{"num_hidden_layers": 9, "hidden_size": 256, "num_attention_heads": 4, "num_key_value_heads": 4, "head_dim": 64, "intermediate_size": 1024, "vocab_size": 4837, "hidden_act": "squared_relu", "norm": "rmsnorm", "norm_place": "pre", "norm_eps": 1e-05, "positions": "rope", "rope_theta": 10000.0, "rope_fraction": 0.25, "qk_norm": false, "attn_scale": 0.125, "bias": "none", "tie_word_embeddings": true, "parallel_block": false, "init": "uniform", "init_std_qkv": 0.047, "init_std_o": 0.0111, "init_std_up": 0.047, "init_std_down": 0.00554, "optimizer": "adamw", "learning_rate": 0.00112, "lr_mult_o": 1.12, "beta1": 0.9, "beta2": 0.95, "lr_head": 0.00455, "max_grad_norm": 1.0, "warmup_steps": 222, "schedule": "wsd", "decay_fraction": 0.835, "decay_shape": "sqrt", "final_lr_fraction": 0.05, "batch_tokens": 32768, "max_seq_len": 1024, "doc_mask": true, "train_tokens": 300900000, "max_steps": 9183, "dataset": "wikipedia_en"}
Each number is 500 + 40 x the weight over its row's rms, rounded and kept within 0 to 999. Layers, rows and columns count from 0. Numbers have three digits each. The size before them is the row's rms in percent of the matrix's.

# up: layer 6 MLP up, 1024x256, rms 0.0651, rows 382-561, columns 0-31
# down: layer 6 MLP down (transposed), 1024x256, rms 0.0501, rows 382-561, columns 0-31
up382 104:488488530516530534469493526502482444554409521526530531524501417440484536515530531425514456489467
down382 104:486544403497539545473534543543539499519470408523582536433507489501495477450519489458514539461525
up383 096:464524475519472512546464527523531486515402504584506481463575481531469448496431500432570472480504
down383 099:537443502511454551567460504472495464436426566544541503573482512470456484568483493486555417484484
up384 078:454496510508519506570481532535449491488496481467460515545513493577558467525513489453461490512559
down384 079:507424515518504468442493417528562547532426401576517470455492481465438480479512476513570510474497
up385 104:478606475527532474505454500530511559492462534501522580521478511506517565568460465559531461514525
down385 104:478580460487433509476532545493510435465534473501565527485518543517553584441428479554492512485477
up386 095:506545492469461523512494496519504592472551483461464524515496573537485388526525427481526511538553
down386 096:519421423506525447481560511519547543495376473503441452528514482470522549546496556459560470476556
up387 088:481472562571466493494501507564529456478434480519553472458570467525496490492459591444475495511482
down387 090:479506601490423466453568428405496429462455519493425462555533508555528544519431458430466482454505
up388 102:417528512477509451496479544482559536521458500559599511471481565480539474512486442481434503500519
down388 102:519421517479502516552542431459484457434479517486459460415495489539580445611493488541539485466450
up389 087:545451405495479445521502556496553562514528483523458481359532495424481451534519476498510424547606
down389 092:435487534517489520591529529555491491493475522523461451453524482528510505523438487531625457510452
up390 104:538576463440421564497487448492571483545461484519481474457539467486506540483406529482484506551498
down390 105:479514534483524548497491510538476465481460510546490539498493489430445545475548521464522506537456
up391 109:540431504564469445422486397574489475490448475456508466443499492447514529550474530433573530482520
down391 105:502515459577518517481500459433444498583499451498417456463412507483566476546551469409488573493483
up392 105:432435475471483502552413458478459550484477575519512546444514466537503498524520475495490480491540
down392 103:523470529518474469502488531422408473552537540515590514455592544457475483521483540470475497498459
up393 105:561567469451466494520426432458499446468501557471519393499523487531487434461499503470498583459493
down393 105:470506462465449526453522456473469582513509494490559519461431440447544474488608537492397528540518
up394 114:542479513444481486517381479497516469502516517530546490487548497492518494487453484499439512468537
down394 115:498437454524526497481548511438567541452517515508504516478523577452435553517552529647475509500516
up395 097:509613487550546498561535484528505496405522567496548523509459543526568480492378507514427539474527
down395 101:530469490511562497462553508524572478453523559502435596539506481559511481489414519460465534477473
up396 085:572451538451438414508547512522524481392514521583545553505589501475528430496479527557520527537600
down396 085:468488411411519517479428453487440530514550494461473486464430477444503503534524469540470497459464
up397 087:544478542467525504523470518538529507530486482515454542520486504555563540540443540536556514480463
down397 091:567492499475494475455503506468506487413522553539479545525541497495503482543507428420525519516462
up398 095:513544461505482545452526449461491495427480437454518444489520528510506456470445500476645450455518
down398 094:522540476521501500513474492402476549535457524475581541541501404520506492518472503532539487516497
up399 105:471451514474473529471566552535482480481537491491474486530538499521482505533520547457524534486510
down399 107:526480456476501480524569519502582552441524504489457573533565478474469537540483508464505503465499
up400 104:486548540510548450530500457550493419522483443444493531447518475542505563500590505522478481528551
down400 104:487505510486525536576532671486525505468460503522512462449550478452477485479553535399511497479499
up401 090:553412501439525506418476519493479566471447578492528478478558507515493515592509475476521553503568
down401 089:474478469478445462489540590463480537491536464464527568445483452516534464434456522558522513516488
up402 096:491514507506511506541486456488452494489380438596543539479466484520537497473507430580517497477532
down402 096:527497484496551489471513498509522454501509536486504480420520500533486519471565477553515465542473
up403 099:505500524478523475491466504487503411482549555491496437546461480475556453560506526451499515541500
down403 098:496559550463490455531469442461410468534434497516444508572517492538492596493422479535441528500477
up404 096:501479508509531514513448413462583514548532550479487470498512491519443483495529480395503516581501
down404 098:568469517480477538559487521574502484480472538445482502544514516457504549453477454505468457512500
up405 093:503483506453516470537444465524492523556523540489508544509466501509519519458507583536507535452478
down405 092:475448465466499558501562415476407459524531483539416517460480490510547525498537445533508503553440
up406 081:522506529540518501501445547528515487519565430509488482443570520455548480465554581576528509534500
down406 080:461507542485502514549508441462504465485486497458465428504458531467487495530473473467540471444568
up407 104:501450531502534499510473505509534417490461462489507413446451465439545469517503554552538515519508
down407 100:500511578479466525439433436460470417575463494545378535562454468476537555547447495514484529502525
up408 110:482393476501590493542540576541532550484436485581491436465535477536563532482458536572488524514558
down408 112:487520440511495512468464570544484527519449502551478511530430537544455542468458511565471468500545
up409 072:544451523532485497436575528490509469535547436454505514525449400501528523528455558491465552592493
down409 067:463434508461521504622452473481524457512495498485522499553541471569478510592468450471497439435531
up410 109:595478486468524526496458516456545463512495512482540540481541537504522458494515573470522525456422
down410 113:519514573536501495517570458451507494509488506537463457427493447478530545465505504472536544482455
up411 102:457517497533450449503561490504453420534468466563496464509491483485580515478526460509498541584497
down411 099:452520548495485526505527504502460513515599511538478514434463555563491434470401481531490459525483
up412 101:479477503478573448467499491509511522468527548496557442536584461530501528594522465417518438549516
down412 101:446515492460469508437473456485504562461522456474449462444489469494567494492495435563466457469395
up413 099:582549478486422529475515479536505490525422405536509502470466475491551481560564511505554477537516
down413 103:548554451590467490558472461567464499542591481536481517549429462464478529495569505526411474539479
up414 111:513532554582520424471509507437508432509460448446542493483538524549470436445503437442526475480602
down414 106:537512441467495554565453478533493477462459555545483527579496513452498447515532486488492555540455
up415 096:529498487490387478511530475484585505492496479543543603532522515523473413488470433437510483487587
down415 097:476538455529545536487458407460492477533506530514494425429506510578561578498457486548521465399485
up416 102:540444439436472473497505400516529531481487552497545511553525550485488552522470546469485450466458
down416 105:527501508517498485502541470561511538468541463528513507513464499500529474513457536517515507439510
up417 096:503510504502446485521452485559506458474495502471499510481434502546541503500450482529487538458517
down417 097:482443523553497534515488469533503512540467454498481507481524472456593457528500514507472453502420
up418 096:550505472537526492499504474534493514430478541430498478495499439530483539476417448461557523519522
down418 101:541531533590524439473487566511496515489449456461535486507458504501433539454494489485486494528527
up419 105:538443558527508490556515477508516530506535466439571529573442437494551572574508517499512514482500
down419 104:485416459518472425505522520508518445486534513524535487464518476464429512459512485520495549521517
up420 123:508553521447477449468530479410523510498524513487620484502568463608521512464499375547497517491501
down420 111:513516509461450484559479431474467541490443537464480527506493506420431491514529473513469535489527
up421 105:468543507487491455526496472439516552502558498555499471479501469526490403528463527571550507504479
down421 104:508490479489496504508421554458485506495504481541527436493563544564521564522536528520460481456452
up422 087:468565474469555503477510578480486397430430473493489493473569553486442493488494438426492500540495
down422 089:491561571528438491534486470479592531482512519497487494499532530456523499551536524510581524475492
up423 109:477459448531436460539463514475542516480508590448548480459462501568527572500510464534498576540521
down423 103:551525474456450484522464512518429485579404517475560494481480475505555523461500437470552588462511
up424 085:422482459550475408526481466524516527425524538543536445542565582486505471510505452540497510490551
down424 083:538429547518469497473539514509541479503483471470527533426489469526471447514477451562489500467534
up425 090:503477524488462497470445466456513439546562562451474517537507505532493497550481478477523563491481
down425 093:523495446424516458506546464497529488453590441443566510470486425458491515450503546491542406474452
up426 117:467463492523476533508483423589539605496486534509528497468459476505516459495426535539467544439549
down426 115:508538495475472486502560521541510554486448512486519494525502481521476439465542513553510521482494
up427 105:477496472460540480453553468514547581508467495501490534417442541497509438561482499469484459568510
down427 105:522520576490554519475474573507490413484482507527509553454507442563456464454469486498478487463497
up428 104:520538513455544534561519529561497453479413469472541518428537426509488485553487491507569490447451
down428 106:593448498450461505433464443489466513523469546475478506545462496493493520463554534527481414478571
up429 098:431489500458559494510498434476494550450477542525535563450457484421539453487450596494469529543578
down429 098:488505424485503549512536474488498519573551504506532465496473453510559542504509467529495568490488
up430 107:532542485541500468517524469494518534472394448575493490498547497484560427540412428513539527508528
down430 105:488474449506518454476527480480466534495493521451512516567461447486484504488507494482459430511550
up431 093:502451518493466499491520475564530468528535538466481487547493505531519504486480536474541543484461
down431 094:520517508496474397524525464520470454528613426466478460575572497532482506485462565524481455494520
up432 106:506474569501535464502465571554490465423372429529514481468442520515534482520500479543481481529466
down432 109:497479519496525467498512470514508562577577468455488510572496453547525507592470472506548483508574
up433 105:462467531503479498475477441459552457465449529501476539521542539503522415539521484483522512573456
down433 102:505514455549510576541505506406505538470528474541436462509475523529510491462588534463517492584476
up434 091:473463537490560482464456481496535460451542541500559504522527488454495537519533479539529489426529
down434 089:444489423486480502555509475523507498429489510496540492461532531532515456492490554467470577502474
up435 118:482575492486488399521548519521463486515476463484525522499467417493575442496438501449469510480493
down435 118:545562543476531422497487521491456497493541460469489478592593521513553540522505598548600522493544
up436 107:490467545565547453556463464568507386494551457539479508402456446477451487532509477481497463513560
down436 106:481535496489501512474517521498495559511512439478612460515480448495578561473489558545475475492466
up437 096:547518519476457536478556449513511604435540506537547493479475546485514553477480510482518518534590
down437 094:495484486411509484506501437476535466476581479521516563479490510349476506463519520506479391487503
up438 120:541509610448508461494484500435496573467543494512482538502509492457441463455499419503535474476534
down438 123:484458408476413546478461507477483535518514525526463449522465475383519473485527492542503414531515
up439 101:514474549525443549473527504452504549540488465475530489536542491451480477488356525541490478533549
down439 097:475442564452531497519524458543477464542527546521478442530505530483507473470569449564483465529568
up440 086:472431475444462468559594463456553532503478523461488488431516550483518470502496537533499494471525
down440 085:474484600548539499455432548536468488496502473531475500458470470463649485482536510536498472544520
up441 114:521474547528489425540504479507561513553517485500500558423486503519522454513509444503524512551471
down441 113:486543546505511531496508495414576516499495472512505536502510568580538526572465535531570481539522
up442 088:541504543503429540487561447506559477524470557466521466487522542535517455537510553451506484542504
down442 090:508508467516498610456473546457471422513537568491392454504500522502464495572512465514523552596484
up443 110:504548563500535525513559499488492423557563525507525552484529535547591496516514482452498476518455
down443 108:520518556517410514541517523459480474552529519435472487437524545455585544537467496562559465531395
up444 112:489497460493490478449511473539516545534467555433513459444446483553619429471462495467482464561474
down444 111:578473470507490530478487561508429533495520541500534533558436487566554524518457488447502501463518
up445 097:528551557518444462523482446465476536484391498533535449467591520529541495491460493466485473523462
down445 094:543537526563526499503511558409467492553413453548556511472498476473509506526488528488454455474448
up446 102:492498513566483444521478549502525458429527439518479561520540553502509409516494456441515541489483
down446 104:483538448526537539511494489517538490552542427508434453473518455491541545546523490472543543481494
up447 102:450489486522504465463501547528511454500508477523509502552545511557552424514509504414521496493447
down447 101:489436463468497493505506562544457547543456461537493503561539455525437477490501483497483454544472
up448 101:535468589504565475519521464471544555529442524538525504472542466525546546503461510495506459526497
down448 102:478443443478516566525452478507555499546466520448506526512490542506553554604487453575484492525491
up449 095:445428507499510497524467491461518463563530589440484469537527512419489553538505488491460498505529
down449 094:515522479515476520536485523522490442444410544535561461444552495481493512436491551461556462516480
up450 092:517525536550520474480550536528551500446488562435512473450538536531543504476521500545535471587426
down450 099:492498438497488514590460534472502388551572527498514465446507562519515535513491555610499519467506
up451 080:504495583497549488462454530548515500445492435512545452466537509458544566521502540551499520529532
down451 080:513499530506503464486477489524412494407466524509435530591544462500442514552486504515516513565496
up452 092:478496535579459497458492483584482537491450504508518507449446520517525480512468513438573510559564
down452 095:521517552596493519563452541515547501493512429536433431513463480450550471431469509495556485505463
up453 104:468506516532554509539539524426530480494460456505510533494547557493468477521499482496555540466549
down453 107:486473463449412488469473497496439490502479509444447497500481503547568527468508488493510488497463
up454 111:547473505504473535487493440457472524495542480515572490516477457497517532561491473547496496491504
down454 103:490525457489567486498509513495508510448469557547527506518454463435448490560525481497505518483488
up455 100:461482459501467561548516538531472531549490522498555500429480541511479444489523480514448515547485
down455 103:532539517517527513561424523485530465561520455431507485552433505509525515512467461478538481589482
up456 097:497477558413518508520513502554500580474518490493551517532559528522478456560532544468464605443525
down456 096:464445437431460559558482520520447484509550526533526475481423494487533580490555533511517515556505
up457 108:565430508545504507517515442416621489500579491544501543467470522488542420553530539537544466542458
down457 107:505519505488455467515508492497516537448553493513507480500507487547537480474502598564491484511526
up458 096:525493506478495478486469472505523496503570502506588528472429496446546565526435539485505442468543
down458 094:466515518521532553419470487470469513545536500484532501509493455508521522492502442559526464478491
up459 098:538522505534486533508522502502548471484572453567528505467461496560595530474536555481451516472496
down459 100:487468506441494541493497469501427460559564526531474498472544522462516501576491454539535456501440
up460 102:468539480567429462486466486524521483506483483467503545449544436537431553509524461500472518510515
down460 101:403514567474518536524512447497508489540482475494555564408542476493467444453483556388489537525459
up461 096:506492533481481515575529467520535520519445530450496444422463526478539495551603516560520499537473
down461 100:467483523490449553544556487501507526420469431528475477532524435505524510485531457463488493431504
up462 091:500548553503529526437470560582498466477484529543473470492563551506489402424515469498521515472473
down462 091:469533420560494483446482474489507531467518522479520509443527556512498530530584450416506449487523
up463 077:432486466538496571503573514452473491533482453522527486498450503570510446460542496483603462519527
down463 079:473492460507493489524502454487485501507593531485553519553491498508457437538496466453403497445531
up464 100:485502510469523488483489535508555498477513506504565461504541497476499512518545443479523446491500
down464 100:462513481504479489546490420466439510505441520431477486475446437419482515540510489483487563597475
up465 091:529535550413465472514510503541547478449453512431569526491521486506475396472500548499524432549495
down465 088:493453465563449602546475511510456501528452599488469567541443447402455484523512506456513489495519
up466 107:449508625492505491554465457492537429476446505517529488523565465497492494531470508477547493507517
down466 104:498509465547519436546512568515476486482497653558473552485485488475474524512538489510527548460526
up467 105:532485485492495443448468546531482512504525523480520570540538364494485517434492542489488526498482
down467 104:519548551477506539480446535539505514613484449524416462496475527521469487530525482479457511572457
up468 081:530577506497477493481561456570465531491433535505543485502530502545553490496446478535580455429500
down468 080:519551538537490578535465485434543585451474469490481532521434419504467517511500493498522453533495
up469 097:437547598451543499504521484484472533480476548509502473464495529555546506491524495443456491542441
down469 097:502535512496495562489494490480501478518499519542509514512532517446533494421531473555475519505490
up470 101:507551499565471474507493463450528510455479525515532485470505391502528521547488540448528480539442
down470 107:491563537551571539453526521509511501493505478523533464472500479524453513547500444512517519539449
up471 089:485457528482582480478470530579518540477546550534507425488443497514489565433537554498535488527520
down471 089:431461485587498509501483468450451512520568480485389460475478539416525512525555482510471528499431
up472 070:488515503539530478483528566484572393495456489495525484563504532550473503531456571458549436546512
down472 070:474490509517470503511500405517479525496475523508491528512552467530463493547482478488528464458415
up473 098:434438459498509550528487466493455505490529437472561480484507484485533527524431527511498487559488
down473 099:547513474534481508535515462486530410451558514541433514554456481558479506511432500517419504499571
up474 103:525594459470535498511509427479566495457468536541523523577544455561465519528472513451448511524559
down474 105:467528573571524535465475512476485580536425453534507481513537513474512474451437494515446438551518
up475 106:487519473543435437502533494462510526487461520507540524461539498451556506535428463488532551569579
down475 104:422482548483528615457522519502473529555517522552575506473511458483560423451497601471474500516507
up476 071:532541543495467576501445515448467464485503522504458496463441508537492436381531553541570518497507
down476 070:434473555442413512529499491482525522542488484477503543586530459544531512575442473452480462459531
up477 111:532509506601464510490587518409498466439468540569507498501462487534450503582441432495482520534513
down477 110:510435558522529497595515567462438449592447507473466488472455457547477543526525487516497443506536
up478 104:490549537507402466474438546535502531463418434508528522488462468507560510512471456517522539551412
down478 104:513453545477484458474406506550494542482470506490493492520422550502579537459455529507489546536531
up479 099:490529473522562470535478452543586514491485541451513499423532500555504592535530524500470496511471
down479 103:493443501574543584465478581413490512446481469476538501472457505467480505490552507532523559500442
up480 092:483480484472527524549467463443535555459490512593533500573571483476493498525557416554578494498466
down480 093:476470540473469524562527454517489508560407488509579474526571507512497525459505529518466488479604
up481 089:462484546442571458560501480427514497528422462508509527513509521480556501494520499535569484507597
down481 094:515518506560505489501470504473536430502414403453514540465534400487482498432492497551513500454519
up482 090:518465470494437540485484554547522504454510505570487488480425520510525502500495557552589489437556
down482 092:457441533509562560524448462461590464484512557437500455482576528502497494480523420529525526517496
up483 110:525488497503466440539488470510551439456500490555497494542521574605596560463420480496459453562414
down483 113:472578525506501388441510571505486533477443464420444539544475497402535544473494484532458417488577
up484 108:529594559458434492564498452514511540514483497466504555541571536495500527592453484491509552453534
down484 101:486491445487473419526484482444539437530457447512502478499434464481485506448547495480529594502482
up485 076:507533500463515519492540523459539560574502537526531491459534515403489488434561569465421567577523
down485 076:522484613562512499509581492491533460480498476444434488490497539479462479521488508518582498436466
up486 106:599523479492515489593498518500480557454483477482566539513458504513516537490463508470502572496442
down486 109:433483466447538511497539519470461495508504455410475489518471439624477489522439422530590449476452
up487 107:469455592546485527590460460547558487545432472528515533471538535455575488523551532548420524554590
down487 108:508416511493492564462463544432571373499543453483509495504526459502502483462454537552462494478490
up488 108:583542505500511479520538455480474509529511497422582457549527434450498558507539487512475496523510
down488 103:504538453453573480494523508473534520429475500429539463521528456457497520565418487482557494446518
up489 108:481511538499538493475591485456543461488474498477523469520501471511509568489472540460542512578516
down489 110:551536496512516497511463548417496471487489481552484442510518560494567476526503485495522497493524
up490 094:524489454530426459502471543520565522440592455532470536485491475508512487561525577451497495511534
down490 095:490562525479540493521557473544445559509496500494457549494545430493464512484531455494608464463528
up491 097:505486501494567492503549519488534506495511491434455496490503438531518519547497427479514463461467
down491 099:472496441494545543569508469457537462540483491542583513518532586479451527483530536419514404477530
up492 095:466509505554479488454519503542513542439511520482554464456519498560485508478589555448519504521440
down492 098:505572532506559574475511494552514523431484473512491512484399441525530532409547432474496506501452
up493 106:502549574550550504531543553465508485485501446510474451500586492494530541531443531495490493534519
down493 105:517462487452504491451483529516517497547466624474531521515577502488512476462485485432530499480467
up494 105:567483489526454450546483454537464535488530408492515446439542452484480543524529530537513542457521
down494 109:513457506394453518566514484454522432535555478506545528478554537484527489492481465557505464522429
up495 108:462488534496486414497519511521485500483474468441529438508466428518595490417491515496499462455504
down495 105:443476513464581486454507498486519387456558531499424468583545506493506496460485499474489483571465
up496 105:523510515596441521545453484529501515526408449483469525386509512479542508559500487550499501566481
down496 104:475485545511462487508435550433492428483519514452445548496532403446484515486481471591478456537581
up497 103:473475532465456464557525432538494471449425493456554433498556438499482487504482523444497521420464
down497 103:501499459474476611580512440441467541460476522469418436553510456473484575501385545495464531477499
up498 101:555551481506532537544473560489562525488482460444496534490486486457540553455529463492556472501498
down498 100:488492519526529586472451482409508556540562549519545415463521487453436506527473495477532527447464
up499 102:491497488440515382533503492533567480454435446513487541491507511526544456432475524559477448582555
down499 103:497472409491522468501573499433481497517488530485417468541491583487499537487506521553548467446488
up500 096:503548568465565467489517512487493476476527424509512493502469494532519490501582514515507518570551
down500 096:430573509526481562629532471468444466495455428485475453530487504509430445435467470530558560523426
up501 112:512492580520479492565501486555506564506474540602472508501468473459553519603510526521514567481561
down501 110:466519581537454537449484445479568503529521485546512551477518451580541536539481500520530564516498
up502 114:536538546450535492515537509487493430459474545427568461480422450579532568482453600477553584563520
down502 113:516509458512507489496500490486497428545531463396470432458516511507543476463511540509550499516438
up503 102:574524472542459531500583446562485468466554494475520472446533512439495535439451496469582469503527
down503 099:468394495519537499539436511479512492458508429467514520551517445513482499482542452502492506470470
up504 099:531423532546480529453457491466504513524500486430498505472571515495479445481508456428532518413552
down504 097:487487544468434525443448433523478494530452477518463466462497456571473453467429486463466472440506
up505 112:561469507569477530451508482442516458478450513419486531473480430454506500545469457494425456448540
down505 114:477480420557491496543588465514559529498426534398467504483520479539468503448449539518532586482498
up506 097:519450527537474448529465446492507523485538495542496516483547513429624482545464543529470511502474
down506 099:503474468540493582558498516445562560511461470422440600549489440501546480494558584470528499536515
up507 095:455457495485502514524534458481577486552534542604478514494484478493445528501513511496498506525495
down507 095:481549508565541554573584496492516511497502492481499483520553465464468529506465441485426490483444
up508 081:593595488502607482422492511464533468474430538495525489501540546454538435530588510468500449527478
down508 083:442456549436509438501470427447523522476463486503448498477489521476547468540447443430505504475559
up509 107:552450503457580376549576462542511515476475493564522497475500501513498531472481515453516544552497
down509 110:524433436445491457455515467532505523590474506415496515431495483483584499514588531544582487538446
up510 099:438527527487507487467525454554502531537444455502518549493398527483511476498495544490542550460422
down510 100:492557519590471578476473465460493486548629551486531514523454456455489478412523453546483445418523
up511 098:540458522451482520457479499530473432481459447502477483551533459613471504507440520545546488466519
down511 098:508485506455477503483554492514579481490443488534474584453565573441510507492537441480554502543527
up512 105:575442532537444495439525506556550535475513503518539516503403433488504501558469499503539520580496
down512 101:512533542407507487497537534513521462459482475542505470493516596460424473454432466504575499478439
up513 100:534553522529543472505433543439482575472492465459585509496506494583495474561519488462518557435585
down513 102:461496515563448496435472581462511481563496457508499455440423511490474469529488510481460563516594
up514 082:557580456538503506556523482537522533467520542519459457550503504494528500511519560519450476451524
down514 086:456498495573550487535523453539567471483509489505484507517527536458466544501543496492569478533483
up515 086:491520574503523517562526526492529542410519549495509508492483461498503483509457526432539481474531
down515 085:575448419515444443441539504498509474521512460454482517498454531444456436504565506456470502482475
up516 103:518535477544491499521476474510570489451400478539496459478557528507538540460475596538536539467404
down516 099:466477514492562490533487480507568563470489485457508503606459512514456479544490396529538511549499
up517 080:562467444522471544521532536518522467563478467522462499502496514544548523582461533485471535533450
down517 086:507492504581492524539478484567501502511499539436543494451514520487488514472493510562523448474487
up518 105:545571531495499464527490522539474449511487442458524464508501502491476507506552502528526556469467
down518 107:498523524554534621543447504519472539546507537489495493557460491512533535501497550505448530585547
up519 105:503512554536498465511482495529481529519419509589507460493534548483510454447438555578505423585567
down519 103:518521522530524438514557457519547538504577546524475571524505498518516525367498549477467437457448
up520 085:496573460471543530468531524466529521464455514513501523475515517483497541531522474439516612537488
down520 087:417521458474486540495516458547441502476499518402510469475513463544468543483495482494580454424449
up521 099:575478541457458441491507552464538519496454556502521487490518472476537460503499493462436518438468
down521 103:518525519478460511474571509464501472563550498509461439541590502524526576498493514439555517476475
up522 114:466506454443440413556511493576505550464495568492487453474476446479516481536506508533552429454550
down522 114:500480437424538463478581503568536496451495486453498462545568458501455466460529548476516544499507
up523 105:547498481549519504539510479434487467483584481474595579501538498421528506528493508422513512468517
down523 106:453549526539505498498412497456524485516494489526503417581600485464502519443453474567467469412493
up524 095:550503541495531521480516465590528475532554479511561472445481503477524394391511474429502510554529
down524 096:499496531583551523596441509489516472496515490532489494474578482518516576481527427468492482429496
up525 094:520509623495480494572507513526464506483474415511537476469499507520577519493567458474536475418514
down525 095:567528490484471518453516483414444457571464392469545451399428499457544425511452501582500482549501
up526 104:523489508563496469417443505490523450505568504492518488517508471534542444524515484530495562445501
down526 108:552488560496483496501491473512498474504500532466511478590550502497578467498504528479481415458507
up527 102:482494470442443485471561502523561477461520442543512525541498467585528435487429503413490447474523
down527 101:474527491537576522517526477525502504492501443544548504434453463579517482547488470500464571471505
up528 100:513469525482518568515480433596558501535421535535543497556452463488509506500542464452543490530487
down528 100:480467532530533507532529495469531542418506477521523472528468531529487552521453451518552403495495
up529 099:487572518467503484442487509497549521512551474455523467503538510541590505541497559446558550489503
down529 099:455460495472455483456499493469501466501585478541504483528492470495560515570583572513484498518447
up530 113:500482493485435479521539522567484477523517534495543556526503536492540545553538511563549508512482
down530 115:506462532462539450452468524415507607535543494514446521454475451514511502493501505484462462522515
up531 112:516529513538478473466509495525509496468443515568505441503514488526550443482445532518480425480495
down531 108:546521411513502529490475489401497494544544511543554472523524519526504539480534537513486495486449
up532 094:518478493490474498508463439558551515491516470504487456434530491493500517542549482501501435453534
down532 096:468522515516534560425417507537532491519486523457488495458486523467469604509552517440525487554445
up533 105:501582509522538567498515567550549522480523492574475514436538509538561519446428428536501466546516
down533 102:471504479517475465416470579426539516439520433499533517475563566465496517512468476543524484474445
up534 101:483477492520525507534503485502548472496497461510524542510489481493537545499494474545440571498511
down534 105:455484478567508491533505592528493508461484509460528493494484488458483501490551495478442528500470
up535 101:536484454520470480566509491480574524417487548504530493442515506461509471499474403543485466506582
down535 106:437461533478430511538468485504530543547506533514525506506467527514377551470487490447490528488533
up536 108:549480543512549539491528458530556473505459491495523492467537497504558498497454555559542455501467
down536 111:512533496443494500539500541533536498469541435515543467499475515575478476565479440441449561479562
up537 091:504547485404459495536416457435496521517480548477529474517449456499431482444517496367553520465456
down537 092:487545533472490503534481540467474452488460450548489493568516553493608534588444473496480543453467
up538 112:462476547501476524509513493506500513435519466481468448502437490513482489517484538513490452442585
down538 111:480519456528546501530460456510478426498595473477521476516529523502482531443478588499475475527528
up539 056:501447486498499584456493521497449529578544513523463517541465539517495491476506487551436528428476
down539 068:529497528486508445525500511524577484464471499499541495463515419518544469560509515464558506505511
up540 098:474504599456468498558469371517487552508472558457430505436515485491518544489497445515491480521548
down540 098:577551439524523523496411505525562428505555524565494492474506486549498465537567494528510497616582
up541 106:495525538528491468494505461513530446422513577567512519431499484518505482539551441455565470491488
down541 105:449458466513515542536477512562434508507428568449562480564501501460509579433389476520434498499494
up542 101:508535560478492470516468435535542538517499536499467507502517524516559509478514477512466441561528
down542 102:435432518475514502603544545550506513494462532501527478476521467458531460430439512541509496478572
up543 090:538478498547546529484525507422460563489546471525532534533490434490496414466520434463542518522497
down543 091:533553534461470450476518467451567456484527557463492470444502458454493507545505520566546493453457
up544 108:540531488594451520475518532538560535526496475479521490432482434580535535585512604516540518507560
down544 107:511500455513511450584505574490463516480481466474481489498497523466521538499499544596447509452503
up545 100:610492456517525568480485457579530483538446475460600494467493461484500573439490479498533452470502
down545 101:523511456504435526436489529503469508510520520521538517449430577522496479509554482493450514577456
up546 117:446487496526545467562566433459485555463519572542499495463565481536607496504542508540486423578505
down546 113:514520487527482498477487504524448505478546474501440496428488498590569565485510409555454423549475
up547 097:507462551514455464507561480441483563561484458586486494464488392458512480504518468514465508467480
down547 094:514502451573469539563466518437469432534486491514547526429507465566533470538466561448463537539501
up548 088:498508519502481476448508521481530499542494572482469451491479402485497395561512491422510495531534
down548 090:488475481508559606525433474473476464500522515522479480562436524528419530562492518508514497481530
up549 097:570466544471562546532380476466497472484527514470456509504528504481513516503594511579509521446485
down549 099:444531467463482499494502473466529488448565510485513479473602522517565486460456450583442484481513
up550 107:526532482480532479444486451473538414501513510488524518494555488523604565481537562493586482421528
down550 107:498482456472435409469447454477554512485555539473498508517466498515513542559537534447489522503522
up551 095:488549501509465522541493458488516577532526579477519509475559502566457539456503513531534513543514
down551 097:475481480466557500546449525444516478521468557509513521479485468519521497546498502520524498493464
up552 107:493497500482496499538565482413498518485540520474511527482499544521545580492471476490495497549537
down552 107:470525524571549566634405479472564544519461498522547526444512479499504490531526520532488487495497
up553 111:577522471482471455521462465503536486528436544506507582532588530516530533497479607489492489496439
down553 110:498545540551584486497469487488508506481475611541494532537483527466464487414572504438451510540529
up554 103:500530494455454433522492464536542512478455508565520468481522481485578461478439480513572573521463
down554 102:523508507457540532558520453434496459561472495511578475455546474514499583469557521573528504481427
up555 103:526563514476553369523479491483541515506525470528515532516542535537568533579466503560507484552490
down555 106:528521459475528509558458543489503471451516540489457491534573510506523525531512561466506534474475
up556 093:545511528538504454471484479509539480537380436593510454439490533540491495479538496520481503514523
down556 099:493480552431505522567523433470561511522542421474482494486399457512508489595504499495552527471543
up557 101:525486529556497481468419536493529492509450479534486558529468440490466504562591540501510458444521
down557 104:445534493499484427454477524475553441554497476492487435433494451496543504506502542552512452454526
up558 084:527442455508484466528510511421507552426531401514506515511505498493434488489503519513449602509465
down558 083:438475506486452516465516536435557533573505517432484519557547479485507557478492557504536453513497
up559 125:528490485521468404552509505500522461543520490443532491467528466499548569487545544488562539514429
down559 122:554395515511550524464517528494560477430558552569490472527492530477493499498482507498468505497487
up560 098:461486533523554477549515527578484577408447500498539450466540472486555515502468461454521516572507
down560 097:571510575497489514471575475492480493490525547481430453515453522549464499501506505470548433484452
up561 093:499458508551495507477493459476526456511469500581527571472504574555602489488520608491456564526453
down561 089:554478541423445503520453529578525545562520493388489461514533449417461477527508521576507512539511